Each number is 500 + 25 x the weight over its row's rms, rounded and kept within 0 to 999. Layers, rows and columns count from 0. Numbers have three digits each. The size before them is the row's rms in percent of the matrix's.

# down: layer 6 MLP down (transposed), 320x128, rms 0.368, rows 210-244, columns 0-127
# gate: layer 6 MLP gate, 320x128, rms 0.388, rows 211-245, columns 0-127
# up: layer 6 MLP up, 320x128, rms 0.391, rows 211-245, columns 0-127
down210 101:492560520500505480450459469531510465578494497522458512510456503489511485510512499515529488449558549483513486502489508468473542532525472528509498491474486484469512519488492537515502470512492503482448541479542501513490490524503486516474494529503553481537534517477545531527471506506492503474491508497492520469469501489508514488478487539498502532504482449491493487503485481477476491485479
gate211 089:512491525494498502519413501488505492529446514501487517463498527482485535515476530488528510485479466473433490470559510479516492527529521503514547500519512481474479506534490494476497521507536494528524473498485506493481486461509458487504499530489515513531511513491496505516502529492530532473507542487513497543481526420533505462554514482505497531536504516503501512517484479530513482469528
up211 085:477513562491515524474534475515521494482466499520500496474495511499521490513514528537464482480494487521542510465519516532502479499483535485502461561486540491477510506489506515524538486507424493497458496495483538498454483562510519497503455490475518503517501487493511468473528516531482550523512531521471516471487462538507498503474457482472506500502560452495518495488482508482481498505470
down211 089:531489508544533480506487493509511501512445506552482509490491510486528479456474515530492462506505503500528536494521472472452517476503453503453485513482476516436463504478469479477495511473466455491477504481483528485512455493503511510501530509506558479476502473445517501492506537494507468491481530507503538464483510533508463512491497500510454493488529441513523472451508487520498493500463
gate212 100:511501502490516494501452468556498514525482496522501508494498528507482489486450490475494536505531525454546472500531468487448518517528519440508531494472531472473503525506511491494522504498503490480492461486513540573469462508511503530538483479458496528508505516477470490504478483481546470494510503511550511524469517484505528516438515463537500486529507511505536514475489461505517517494479
up212 096:463472462488507512500510477482511506547549483494485514470502498517534530493467520465511511491494483458500517540499543509497488521507486498482504481517531519510504508509497494503518479472484487437490526460537457479483532470531536498473561485514552501482489471509505482453501498510534515463506489521505480511526460508514465520480536505477513484496485511485472446423511494504566494490491
down212 101:488465508510469488487517467491489492524533510471512509491491461480498456465533524504448564527493475474517523486512483521500507473527519513502530495469466523476492445480495504457459503481465513460472474479490487542497467479543486478512501481447527524506501488488484464484481521509548501552484495502470524521554532484476484457519554464495491463517524496501497503491491511517476503523507
gate213 092:501477476524505487506497498502486481558514484510486526544490520521494512513476468474522506496529485540515535462508511478501477500504526514498548492513454493461529502496480482516466475485535473478511535511517542499484459505492505476497503511474465488460486515478519442509521456485526534486469450498527484461485510553518513492477516449523472479472461505534517517488527460483507548549528
up213 097:509475490516521569468540514499509509500494512530491525508523490503525493469469499518505501467523506522507466473443506505497461529531526483525498506526549505432512527500526523524515533484502493473507508493526490492534457486492483476532517481476461499475498497492538500515487567487480518443510454488456495487506490497527448480475499488493518505549472497535513536481522467506464534504514
down213 100:503508510482464517534486484432466542514452505500453440512516486508526478507493538505516494507462547501500473490482517491508495479526501524554485474490506500485555494488491504495518490499493512491496529477548495471538522496494479508498449517513496526499493491474527509478523547519491570468477518535465477482495477519485529496483519507509518490535465525535529540514460496560491508503504
gate214 090:464491523530502506502497535501540525533481498483542505536523520485541492477457471497486477460480478468481497516558475519496471526531488530542493543519484466480508510501477541463483511565485518498512487484463528525525479481445498485513490489521502531495540495523496489494476496519522552522445471498526544484519480535516474512506477497492522529525514496480486500479450510503493538511524
up214 093:469478514530539492555495521479549491494533513517534553479564520538574460515489499474530491466496483476506486483547467534486472532506505519516475473477501509490502419500518491510517484519470488472516472509500508517526495479458489461497502489493555498493505458469504509510466499499515511503500520499513512466515494524490501494466478553519488524525495475482531496476503523506527482493508
down214 093:510459507483501527503519486506478470500496521527502522569483462522543544495501466537522519444530483500490479543510473515510498539491475482526497503532502462519502510512514473506508479508560500456516466506496490534513455475515524461505515506533462536512521471464537490508507488485489511529503511475504500509546497438501471516501513514462511542526489532468501513518507497432488473512506
gate215 086:529538543542536459463531502535532490531471529513493507510495499498485554501486476496480463514531512483472497527479506469521487522544458573498497472490478494462485502490520474502533475522475514476517542508497488478490503493488480520484478531531532472513493481513485521469502507497531521514480477503519492512533504512522473515502531456473523475467508442536503464484491521523525513563469
up215 086:501521504516505513514539486491482504498501529538542463495467441492513482512413481498464469489527511509504526518476505499489508511528486514529469486502536490434506517476498498489515539508469496478510479475491525489522493480472500516475503486462479494504540498471467476500517512505498508449523527520474492492567508518527444529464494485456528552466527492493486482511468534531475486496491
down215 089:472521484491485488519504500507496511467517532493521535509498511530500507489487499502460504518489528462526482501494488511508469505509487498456473491487494483501501485521483491530500510517500475535503534429509455544509470528444485459554541478492508482438505484496527482483488485502511493496503506545472481503542516505462519473529508474487575441490561520511514532466536481525493473524511
gate216 097:495468489487533499499471469482523483486532484507517518504544565525485550480471466504535499495520535524490513464485480519480507496481486481503510500505503516475499486497476559544486479520542526488512510491561484520542544524527504523512509507548495511471471453574499501510521516537486509510521495526534476468510466484492524490486521451532481481475496501513516489470513452480471483485506
up216 098:470499521508479509528513561500481512473538510560491539481498501535506436492568472460486529487476502503490489481493488507528527479534492490501516519514507500493492450504459505535470493507545472499524500501516519473471494498476509498489508535525507500487532509473483473554457529498457531507486506505467508460478468481516483467474503498508475498534538515528495521515457449469500524520531
down216 104:467574482533516519469509466465461535496527452491483528478504499517458533512502490490535506469513485474531501496523516503532500499491478485514542531504518526490526511477530501524530484514538504517526492468487465511470492541504486471506489555484478487496499538510503494513490509494471473455465489510495549480518518524500487484531504520503537471510517445475547504496442519506515486454467
gate217 115:486501532510465512506507489516494521527526502530534496480521505576497511524487501479496510482509449480460547530469451529502539547480496457493504514503496499528473513559516437503503510503515513461513525477485529485495507466511460499498540487488516492465528462463536483527447475489508492540506484503521509440523480517488490496472523492490458513497520470474460495506507518511491492479523
up217 105:506500484509512459495485468521513468506505414491509485519506479503480520505506488453547536502517482527511506498497528460505466481523457528509538465488510501520530489481465546473504509538463493513429535512485456526517476510534497501498454488492514507459553539504508512488500521510486471515516496486531491510444539511516492507453517521521501497488504565507473486505498490501505494492534
down217 103:435480511488492519477502462503468497492477497458523499524529513502498476466489500472543527492490475444504487507436485526507540484535510492514511540500480513530500525477455499506477546471510489521473491470539497495478503526516458521482496581460460490501515493512516511522487519469523487495494468491491485520543523502467515539509523495523488520462500499511481545531514476513513486442500
gate218 109:544469498506492512466513486487521505509474550483509486500463494464482526493479457483487487465452511498548482526522501473505495515502481514512451481514463506502482479521504483509505534506511465460529501510543510474509448459533559477505492520492487511524510547487452510522466503520482526447519489489488473505458486517530514513514488557503493534471514486546489526510485491490525513448542
up218 108:540463525524545518498461524450499490493508502527499536519473487451488508459484491495491498470511468516517465478486517482503496491510501493525480492507476505463509472536502555498520527520537486490490509500457469482522494466477540473496541547484512525490511515504489479483439466477511496529528532523502535536444457509511511465520527520510512486506443510493552502506527498472487524474526
down218 107:512502520502459494502518503501564472485485500512477476498523496463511459518490500502462523496485517510513492522523510547516506505584496505502476499475460493466489504494487506511491488463466576511510498560523506497485520514492490545492494473503513480531492458492503520517465481517496510527499507462484495481473495518518504524482507479483490512483530464510492480560465400508472491499475
gate219 096:512537495481547534494487454480453509542509513511466490498441491498517533477507482528542522498526475472478520526499518486497571499492558488532518517519476505479495500536498516541459472516497481500466514502485502496505489502446506542472467550501552519491492474459492534493514494510524510536511512485483465493512502497507539498491489516472469525485475485534478497496505445476464480479488
up219 096:518521504524456502517538485508474488511521520483514496498459512533502465505507507488496524458499488527514530468498458499503478503507503494464499491491508526516482485480540448461517522518461515506517528539529483555488489507496520476496536542502502508495527496489504542505502498507458466480510519499483475503539532504544545505464464533489530543493503469517502570512509543530537516451555
down219 100:490503494492480528487547453471460512487502500473510476527496526468488512497522504534460511476483498508497540524513509483501472516504491479456560499470485506512510538444510452522488487545526532487489513522495493487530491504544511531494497492499497493484484489512496512477491465498554510484475547443477516504498468483520480558509470501510483465511447481476573501484516516530514534534520
gate220 096:482480507460531503497500479509506483514511482497494497459524519495537492515536501532505526527512530496505446502505466509553510515513477508504449474496517493486500466480461478487475529499481483510474492502508521564502477535537492479460437525461491507511530520507528466506488492512517485541538481490517538452451523475495489552496496524503471522510511508442499492537539507455504514475540
up220 098:458521486513523517479467495495526493502471463515512489459505489543520465509501518538499529499556524526498479503515504481534472490547519512524460468448494490490475489536467528475498465504464505529514514468477538543532474519525541498485482537487497472504505514545522453498464513493489483530506528504463487443495477489501498523507496499534491518462472477519538470542462521469501508483500
down220 099:536496490495479460509476506482489478500484532465477530487487523486525541489503491464481528489505504435516484524519450503490494486480523512513516517461516426542505479495515480530484470519504465514534506505489495461566517510469528504526488485538512481509498512499437507486509527527512502516477505531473477471488442534495443493521469489487544488493486516484511504500456498520503524473461
gate221 095:526498496456462506511509521495504543493512504488539483521485518508515528520487492492451484503459520508490473474512453488499450547488498507482495516493537414499490463493490508503497506482493487478506522431485463463487492472518535471454498519494457489468477545488505465444502517517519482507498488517503525471527493478517516492527504473494451479513482473530500496464518498483442519469519
up221 093:487459530486544476517536500528526521471495508465486508536498473484488466488494510473532521503524499470508537511500510479493504517470525518531500507513538503511521482533533520443508512442491504456510475491548500515538514537441459515509538510519477497520445528474526508509484494506536475514451462502501477482475491461510508482479508547475504504526451500520526540512514522509533530493491
down221 096:547521542516493505539507504478497480474500505490516459515513514460523520460463519528524530561492521566552497516508485491517463517511486519466484533471482508481527511536508501533519551475519529500451454481493468496504527431495493498488484501504514471514531488483499496488539504470466505505463519543521501513518522505499462497511484505493513486468518508517507481494445539523470475497508
gate222 101:470461479501498494480405514464454503479504483497523567520498515488495493505478479444481490477500511491518550538552452493496510490485478519470500514483488467537503512463488492509539469490501510480482493516490488495544474469482509502486505491474547476501522487499505511530501462529501532515485535509530532470465500481487486508471519544524524430503531493526489499488533510502502510512510
up222 099:527527528526467463494505516502489518480482490548515537517502472583502466489488470459523493515490505494508521533508501498485510480474506472557523497495527516504531500482512462509529480452502530507525463557489519503514485539501547485483488506509522482503496501504450478466475519497477517497487459454529486481507488468510476428488486485496516510526528523489514514507508507511480549525555
down222 098:495473500520491510504495455512476526513512481503525520529474494512520485492501537480439508494475512512526512504482513485522532513515461525486530499466452494547480501541487439536517488505458489529495465521473529555494509472489518513455488497461504520506514485485512522551507493494541505530499534498508561492507481457471455525512485503523543505512514530518465522508517504481460558484482
gate223 102:495469512479479495530482467503492473470484490525518493494478498492489521521511528521475491508486511476532495497527483478515490516498510458454470509489456518515458540504508450520482526485471455507484486474498431549540478490486509486474508527513498514462518464469490509516511520515458565485497501508556473474479506546539490517510502516494460486558522507493550507454479475500522471485499
up223 107:515454466435514540487506465492490511517511496501499482500485506508481502520480453494451508507490478480516531488498489468551484552498509526465486519492527460501507530505528482501514544530509491489436519501518505492557497491517482500459499460504494490465508472494515514531477545461487472502518512528546494549478492542499506497519493511488513483532486524486507531557532563479485485506504
down223 108:502508485493443483491466500535529507520504469506539500484563468515502481507477482480495473516480558481524463536515482494519488492494523494528463494535503554496471458481499493526466493502473509544503483503498515531540471503491478486513544516487534505532489496519509510483528519504489481455463524501458535470544470460429500476508513496476516533500496520510502480511481479547526470503479
gate224 096:550557473546473492543524521466522515495493533494471479465492497511484495500482493543500529491480490475519480485507504514520530505551507506519510495510494502472443504525493521540516514517499463470499527488489527502497474454532510547504531479535480473458522461498516528493525478462527532473488474459511486517500470485490483499457479538482469488483492538458460506478551481521473521484522
up224 099:479546495543456494475563481478506475494519481502484534490497475461551490499473488478493479529506510499488527515504508501493492497485497482480514520469519482484519485529541498500539506506516506476483459518506473503517521504541496556488475460515546499505532494509507483519471484481496504536487479478528470548519520528520576500518524577458501486493515488471499515448466513518499519538504
down224 098:535513524457516491472447490495495496482490469470549526513504490488492521505455469535535522514431490493477496487495501461525524542506518492495473518470483480524493521493531522524509488515511507491501517539524498514500461508510506527491454544501421503504477496512490467537519483471527453479513487535472536443472475486475490518531449461510507492477508490485535505513507511471511476495491
gate225 103:472491465493524499465540503537485514489486526478505543461483487476476499486495543496505497491534492516565502497507494488502495543502487472478491523480472491476461458523486466441487501501484455492495447460494526497484492521518493462492488512459558461502533502479487499516505507520508513495490521496534557550509473503479445514485539516486491465511505508472503483533517440481486521470496
up225 100:487492532538505508507458489492515503523498471524508516508504503509492498478496526513517529476466488528458543523529538506494480465482526538468514476541530527511531507484571532528481490495495494483511517481497491530507532454472506539492471485435508482512440531516508467520498509510497514554479502492534464537480472525522502457503492456508483494470479527516541500500545511510496467508463
down225 101:471504486529484492481475503543527528489525560498519481513484473493469523505546514559533488453478538497510481491506491489497531523485439487517494503517519489492512472493542492483511494490538542455482491517497465486493485474441498516475533483526493501524481507532505519473510478464492493503523499534483510529526515553506534474474499533569495473490497502530458489459490483504531529481529
gate226 096:484488491536502528517535521523484514476457485504468466504478571485472500565557481468510489523505507480512473530541492480513515449482468493494491516515544495486514509506514491510510495547478465491482481488501464502482507513538516519494528482501502518525501531471483468508494517509533491492483491474527490505494552529538476474482457539533528558529501535461520506471455486483491504499528
up226 102:496477514504443527511573534493500496508528524486480474524481530474514484503516464485513513497523491485478524525556507507528466467481537544514479501509489494498515488490486528526502529458535517518532506513508475533507445507483524509500539519544520495499529507509448507481487498479468481447490483485529521491485446504495501494500458522527500465515473478475506483512474523507551501548551
down226 106:541509515507523485505478519531471479473510426473477458503465468488452483506494499475487490504498486467528479511528482546542522479486490469513471523507514460513533493495472511508508495475490486516520500519511505497499485528498539476533454507497448529544516486497532530511500492463502513534456559508524496463539525523462479477519519527500499528488517496479492505494501570455486489485530
gate227 103:512492507543478481508504530484507501487466496553462502457492509481453478462471487512485535515510449482511458490517518481469450496500509502544531474480491482486504519496533489463466540495522505502478518478446493461481474502547482513521471505457486513495499478545481513520490499445522486493520507477514478455465459482531445483476459514539510468530464496494489513506489521501508518519498
up227 105:530458477531486487528515495514524538537510528532503492509442495502514524470525568478485507463465508503501516503463482508509484525481501501501527487515460502501542557500528487463517473510499515496504492513453549493502500495503504489499496507515486518538526502462464472524511510493515490468492569499509460467512509539504524484465473471501477509517533524533488443508497530465534507456535
down227 094:487471456492448485470482520487501494448513520544478499517499507471502484531487470529518519532510489493482493500527523513484518544485522458526556524525489517560524470490518477485479496499545492509519556527495520476518525478474526522507515430515510484482482478507511485489517504467483520491470444488503547491471519529508498533530482532528496452451504502528466509503488513493485498529503
gate228 103:506517538544492527505523518505517523483480519532535492514525509497500489449446502497472490474427546495481503485496528496486518492425480478516494464491542504485502499549528453531492481514469483527489496505506463511526449504485481525478469518491500509498477519498496490493501502500505489478530521487506487524547525476511519507460513562514493576516503555491507494495478524490483468502500
up228 107:554486522503456540503504557518532499460513483501470551502468481514484506520511502502451511522495488515506499487509482496489498484468474503498494528481544425475500446523533492459499476486516523470498502510522463480521473511496521512491493438470530452487498483466500463497480526467494496503499554464483499523509441504525491507496485480515492520472508529470507499505487539466481487464483
down228 100:539515515542501522478464493506530536470506502457463474496463498485474480547515539484494483539462521512509492535528506489536483444466524499512520482522508450482478462495512489520475485466531545526462494493475458501508488544509490494498541502471456517480517489571524477524499477475511477496495498518463484483499446501487490478526491471522491518501489508462521471528484528471489510484504
gate229 096:466555453448482514503531483504512495540473547518493503503486466497515473505481519496496519490446500541465544495512523478520503493507506532476464523495488497488479482476518494495476519551489512490511462469516530474512468468496566504501516487523485443568497460519519458472524512501519509531527484468504520470482492529497546472522481503480522504512499510495503469498501474493520550517508
up229 097:516458494514534529504500494481481457454457514503523493511506530510486527496547499502525478526514490464437532516497471488512484475499494494490489511499512472526463467527473470535442519519482506463516547492481457505460471575529510446522512548503482505518506503479498501488500460493522504512495539503464476537540478513511534509478503500500529488475524501467530515489477516466515499479512
down229 103:484503482496487518485480504514491478473474529533485501518475488479515533511485501475502471485488560507478509501461502513479478527491516511509549509483531508469459487523522487500503538499490507501464548431545500499504547502498566496478511470508524521506503482499516520484490492467454486504491538486547474478473521517496550532462430506494510437472471513497464495488478545513501506496490
gate230 096:478473493476449515492505495495443549477482477501474517470527526512502540479499517490517490514498496493509483455461515485497490488499493502543497551551507480488455544465520481523516503540487518556471469506499496451493456507489519439506504471504488521517528520469534509492523509540552515503545535536521492498493482479552500482518505490507468490492504508505493497497522474528522464457518
up230 091:455462498488507507544535512512486493540547486503450520490478510536508542497519486513505508469498484504515480522431528477512517513495557460505512526490501463450483489473565548523490516508483504482490498495459485483485473499467513503497492501512476513456496487495510474495468493503504540538507476469490508463469488514509512526504472461479476524505514502474527519563487488503559486469501
down230 099:462527522505476483482479464533496493510500430526511503515483467476498502485519468426453509519484479506503477498531527519529529477499502518529477494527537504524502478468483493517529483471505494530490522547514496514466490485434520479535516541503479515512543482526484485554524507506524516512521498517470516533499462536471482511492496475507583454495497507515523504507514520502492495496516
gate231 098:479516501477523504500497520479458546532495498485518516501507475526502466459476549487491494489527504496474477446495497522542486461517488513506472521538485501494506490507482515485514475502471467495516486510435510503559463515527496548455521448490530516453506528476508476500504499539526510470450502491521453515475463458530488492507527518455491487469503497475481506471518496538458506530503
up231 096:501476525480504490533500481487503511533487477491463537486486499510490521543518449504529515519473508503487480530482465526505538500474475518479519500459469537453529519482519527497514527429523488540472501523504476479496476514476527500514482517529458523514467475532480509537476527474518490569479480499490495531530500520463504440489519523531474511530524512506515536513475474547537500507498
down231 096:474496486536484511502485468501521558496508497519473503492502525523511465481515487501492488447484509507517518465481516533577520482479472508437534523459539533441525474524487545479472457500477503472483509488531529494515526495520517489450522503483547500494456492484485509498514532530480504540508506472513510531477506506484489551472478503504518504478552522491494516483463523495493507470478
gate232 104:479535489539536500484514495479510533526497550519499524464520516450522468534534496483505468515464490505501529475472520508507551514504507483490508468503522480483460480480423505520519494493521495478494461533469525511527476506521517489508457527494474506554522448524510433478505496506525494490525527501520487496489477495480506504514509544494461498494511473493521491528459520520503506539438
up232 103:524508490512477515507478494518516509509531468489486505478476473511458488534468488532509529499485449476518478463497475508487518485480511490509505502446473490505461503471476544519460538482505422500537541501523508512507499470503520497485467530490527535493559499518517487476473476534505462525507491464528513502527511505450489484509542532494496498476489471504500564520513517560520483539510
down232 099:510508451493495484493493497533482475469526481529494480524488492492497503487517463532528525479496477497481458503521501498525496568515546486518469474504494497490470440478513505552498441475464511530460430488497521467493466462508538552509543489536466505486475516469481479492487532528488477485506498504514504482501508452500503516462513489497500495467517508495511437495472512498510477497537
gate233 095:462489464483459469498535506498489485479480508516528515493497530515492527487499492516478502481510476513534534491503491495475484494515470458491487553490541533505543484489501484508504456536471471513485465459496516478527535460502499519520499480525509469483521500491460517530534485470522458506509507506517473493487464497443502527475508465458438440505488475520543548464493506527466488492535
up233 092:521487495491481453477497512507452479520512505548489493490480538494534532515453480492514443529487459494488511494472505500485482496471483514483500507505493493488478516505471516544530515455498492553550539522495464487484494553480491454502539491520507470500444516495511509472516521473503499517507498494490472491493533503522470474553446468530496499508492464464466545522457514503474509528470
down233 100:526484496486484439481503494520466532538489520510465472518535493486484463498482502458520503509530525497471526494508504488459459479467506497500509522483497476494554503493471484515480503522498559528464496475490501497458561545545507479507527478514516502456517504538499483475512499516470496439489478524519448514495502478498501521460506481485517497463507552540547527507532490529520491506502
gate234 109:581473449502500482501507497539491485518528543452519525532473520473464467535498504497498462534480546518510503463477541511517487509524504494504515532507500500483535494541520515486517489499533495518527489495514501505465474476480500516499520468507493501531492475534482435461434481475522520491477474519552501508499457480531493537508472496499489483503533498521505475531473539519509506484522
up234 106:469508490508469505513507510521525541459532561504477514517517460522504474487543506513494491494525476549519459526482488479502477486500537496468492506506481507471528460450504500529506488481451497440489480473490537492547524497490494542490555472523483488467533499498498542517494498490474469513486514443493493505494490463520509483518528472467537497500482543483486485528534515500514472553485
down234 100:552514494507485557513490524498462512504475480534465521487505500532556518540506487469444456472496486487472509522503528501475474511495497523508504515513490498521502482517523489499536493455518539486535488493523490471501495501535509523522528470523470466529478498500498474556487507512492501524486517533504504546501530458468470519482488485448517553514433516512546496496522462499485533482514
gate235 114:506523501432474541510515468496504522510539504513450495464525550497486508528514505464510532467476497450556527492474490479535528502521482483470526521527466528539479542502495502494496541473505513471512509495481472509555506521539481461503524485520529530516503446479516492463509509513510528523544474497520526506499511498499519484532522485518478461510530491540483510527511501502488504487551
up235 114:521533531478496499507490536507463477509499526557534481505463499496508486482518522492506491483497516510467559545514496525510521517518471473475514462467433493502494524522520510531506513496522508519494501509496518489486496563502533477513502528524489446512510535511524530501473519559503501520530490478566446508501496530517497495473456515513522517461474507537504498471535545511528487500532
down235 106:528523521553487468505530550510486492452502510511493489518501555476541500528514505497505510478501492487479508505524497523521486495498476526475517449495506507512489524543473488503520473498519492506519538502495500464508482502434494549485487485497477541487460538502486499479521503477480603514511472492524489477482531495503485457489506458512503521509474528501521550546511470534531497524522
gate236 102:473493456500471504464514505542506473461471528479517475515497458525542475519538499479497526487499489520495509515486494481488522532476543506477484496516468473513472513528512498507537548524515542493523545491485492485494457456525502459497494489512529511514549496528489476491483508518488490524501520548478538455449481470515521521494526485498461524524512462470522451544529487448508481488512
up236 101:528506486487467474473463516493552520508533526528475448500514495507516487538474569473507493479511481504542521507540466514502514526491516532483489467521502540506485546517511507471478528490510502507505546522496514514471548536509483473497479475513533520471543498498524485527453469523522512494472557534494521513469488498538490515513474515548524523521496521454486525500499533511511509530524
down236 102:474496476482525454503487482521499522496461495480504472526469513507505483512519490499480456491495487523480497509532509529465483481487531512533510499545488497474442509497467511504532475522552541464489509493534446507545478502440494530486508503484540489501536499488518510504472496463514497495482488485461552534537554497486514464489517502537493494527480498572496465527493484496468459503492
gate237 108:498533488469503464513520547513460534509523503496483495530514544506470477520467463474514493518475472459526507510491482519504485525474546552536519496508482533505503546498504516530537538488477487538497437461493504485512475536504524518523518503487463493523480488499495486556479551479516502506482465483524493471537552498468518504486449510470494493515487479489486505551488537482484525495493
up237 104:534481485542475497479503521453527509457524495499518515483516495524463509488543481475496495448481470552510505493527503540504509497512529467490443499494515491512403497470511486541517551475518492519467496505501520514498559499499479485441462498507482494502491509484540501478488498522455488485518532501535516508513480507471499485462502509474527496509521521504483519512485494506467501453457
down237 107:493515516506521496517477493498498486559486501497497522484520486522522523458505496486565508483490532517519502477489463514517512467502464483447495512508521450482493512500474507489497464509522527508477528438536485488518522473519547506494507512503527512461486467560507430523481495490502469507459476523488506497472458509545490485509540470500491465515495458542486498477446509467475512489470
gate238 104:472519514517467505481518495528500494532500502483529494482468536469466527527501502462489490479502470483519501488506464489513509540515498519498482567480499592469515514529469501447460512533472535495484514504446531506504513466514534512547475465528484513525478502488486498497471516497558521522524508497505475495479537494464483482497523509498488501527522507504490479546493556541484486504523
up238 102:514490508555519479538508481499461491510493495475454504493520507460490527477496471477496522522505502480516492489495474513476451536492465530522485495524508548476538474523499522475471524498470482512475521538473504503511492450539512506538481499501510534504459531479530496512517525463458518515529481496487495459503495462468510463501563517468481498493544461451463484517504537527504456516498
down238 102:498471511486503510477492501476504545501494487554461477514501479535554469485498466540488470482505528500519511486526477513519519499507495530497514488497505484469485515513487514540487479524460527536512556496496456505532452463480462480474481500536489475500463466495475511511490485480513539493498495483505492464534484574493484525500500545471527508483550508517500462462520518440512479529522
gate239 100:554483460515512454450512479511490476499520513500497457485470513556485510515506529529510468478481499467524492480530496482522487511543518490510529505516522499503478533514443435476520512452467518521490488482514513529469538457494481478481486507474489525483573504498527469500531504498544504458472510473518500508518458494521510529488460477522504512499522466490511528489477487488532482475485
up239 102:522462503471486476442473468505462470504515498476499474508506492522453487523478507512526495504459477561517529491470502504473524545524453502472512491522506523508526493505443490494466522461492538471499508496515546492502536502488519465528503472542533522507511511498541486487503512493497451479510528477497493475484477493512545525483514465534533463480499530497533468516502499465519440508476
down239 100:485497514496546510520498447496511501502522468487466510465463530478446534527535444464535526534523468487550485508526511535487498476471537526483546508522520485493484498549539530521515475498495507514471497512508488518499501478512511502510486498523522510478476563479520531522487512497489534516499527476499528483518507536521492535531465493485475491494453515454480523438514478491514523486504
gate240 099:505480486467519485515513468493531509496497499476475506472514475508542498472569479499501471497458485517522521485469477489530495506546529475535510506452473542466487490480508513480504519549461472497482465507523514504521457537519531541494522504521545479516514515491503531502547522525552480508504483488471526483509517494458479457507570542483493497509533549491509485523508501479477488504499
up240 099:532512508511470516556504490489518477478494500513528504524524498516498510481547475508458522512483471531546548549512484510478511516491538493494530559481513533487477538462508514462505524505528466502469485507512496491509479502482520501530511503550529478506520441511503477545505498498549475514507496497487499530489479503443538464523515480497518455520533468537437496487470502499498474503475
down240 097:507541519538457540504528507500562491444527487507434481528499519513495501472518528520493475502523515484510508528493495522461539502523554535489524510514512465485508502485540526480541492519504547504522487514475462564531466542467493530500511519479479518474495480517494507441503494519502513517502483487516521479502494518464518467513524527492464469542504464492473464496497502519509505524501
gate241 102:511481487492521456518508492522497493487474476545518496503524491489498524496506495492495517476509485505476482476491478541453513544501495534473518488489488511541519483506524511503478552499542531494472530454473570523492485482481490515495541472500525525502447464505536516479474505521507476539550501524476489465527524511520509520486488446537512461550504480481469494525464475529487471450479
up241 100:482536488499459523485530499460498519535538493520487491473507466489506434523454522480476484484482510491481478468523498464498449468494498440499485461494514443510464505454488485497497463521505498499503514506502513493471534503541530533532504525495472469533517529524469467505493464515457464496452505500493448501511491518451496499514507524534479511468497461493522507528481528486513509488475
down241 101:500499480523481483498455498510502534448475576537523504506508502468489472514463492504502575526516484498519471516503538507502514526472506513501522526497543491473509478469528524521467487471532491500545487502519521468502481475463502489523491516511492489484521475466498497535513538522481517522515471519496527537498508552510496496465558494520559518489541509550455481539503517500497497492486
gate242 090:550495475519533498496476525487465438516507484483498537492479504486512541489510479453509529484447509470499523477496474479476498473545496517470503492469518469501470529530530518499503504473481470491468505530487439513547459498491484531526467508485551476481480461486487531533521465502476471492531564511483505495450539492527486514495476509487493532515477482487480494528512496515501511501538
up242 102:492531532499495461494472477492501550490458532516484519460497500554502504504484518455517512502515508485516520482527512503482531492505489487497542509509503430540510471511472523529531536469528482548519536446457496527500468507467487462530498497511497473505466469486476467523510475498478514482470494491530460486522483469481510526472548465495503479520489471544449496459493503506508519500519
down242 100:462526489495501496477478554505484513500499501487485514497509467481519506506502480505487485546506542453493467473495485477515480483495541519493463545510511471496487500537540487486498557538479482482498534470502451513505486519558493515516489486504521463524468514477498587514516467482501502484526442458510528508483494511497527474505508553512489498509494499494479503517465546507484529478560
gate243 111:491526530487516494502520475475523458502533506483483486540479534518470508508513494492489459534480509546486541476473500473483510526511457530426484495512503504539463532489481460499528522511460499459527508481523497474515489528489497459478503515516506492510481446479475476507507494498517467495481445489505468473451481506521494471476499489470436526527521551528492464496523515485504477488468
up243 112:510455482500453491494550497494432493550498524511521447465522509475454488531460507542501520525506538530501487481487505491528551519527508479471508445504507511505537471501513491523529528458539533482533524491508481494489533475515535523484567500523464487480526509491503532517523479468509525497532483531520500525464522484509491491494500517501539483501509467481519507497483524522515493525505
down243 110:517497495503524495527474500488494498488512487515499527511512501485498517490502502549491530519529537477507519543512499499479510471490496517531468493568543514460517491492504479465511513471498494541528491525499519515552456460449543515516476470501483482521544510510498491489493513542558468486475535523517502478460501427488509482468563515510498489514476529526530532491513474517490484548482
gate244 098:536529479542527487509478495503491455491495477475495480498503522500459516535527523495502470513531503520530498480525536516478503489501488493489486489499482522484488506469521452494558475505478510496508497477457461482489482476502524540521478507442498445447425487475534465501497507499496500500451501463530451475528487462467520495462519543476451514483484489519514504506488479496506537490503
up244 096:502566545506518493499476535538511499500468471499482501500512531524481463509519451478460517480513467518468483501518497516496490496436478530465533491482521490524505480515498525449490511481542500480485506540503503529492449552499508484494520509498527471497518480505511468446494462520532473511483461523513512481484473437508490504506461527504564493506490530529523517514496485517470518523482
down244 100:485513475518489496512522490552502520532500457557492525529540503461450540554448541502502504518494499505534519480520539513513517447512469493540495454532524486536480504535539563508510462492470464491525465517476491505512501473487492504526482504490476477484495468493502517492492509473496508515470531504470493472514526502502504480472498486498490493508484538513475454529555501490526499470513
gate245 096:544521453519477501505487482509444515496528489486477500504482482505497553485525502499496491512489506480541462492478414516507487490526505509465520511442522448485509503475475479506483512500485518506466492510483482535499494500476502491478529562499516487526511458479523535483495523512496518581542558475500525508496509504550498495494493473525503512490498529517550506522504476516462480494484
up245 098:463524506499502510564495538505502520515522511511493484436499523499472520503503510477484526466501503490519490536497488518491504510452503479516451513552515517515535497417496530500517488503519495521499528477477519546506501520506534491515492494528511529472476489512546519456482553564533530506501501453508479480529498484498537489479548498540539513487495465509518502478516517472514505523474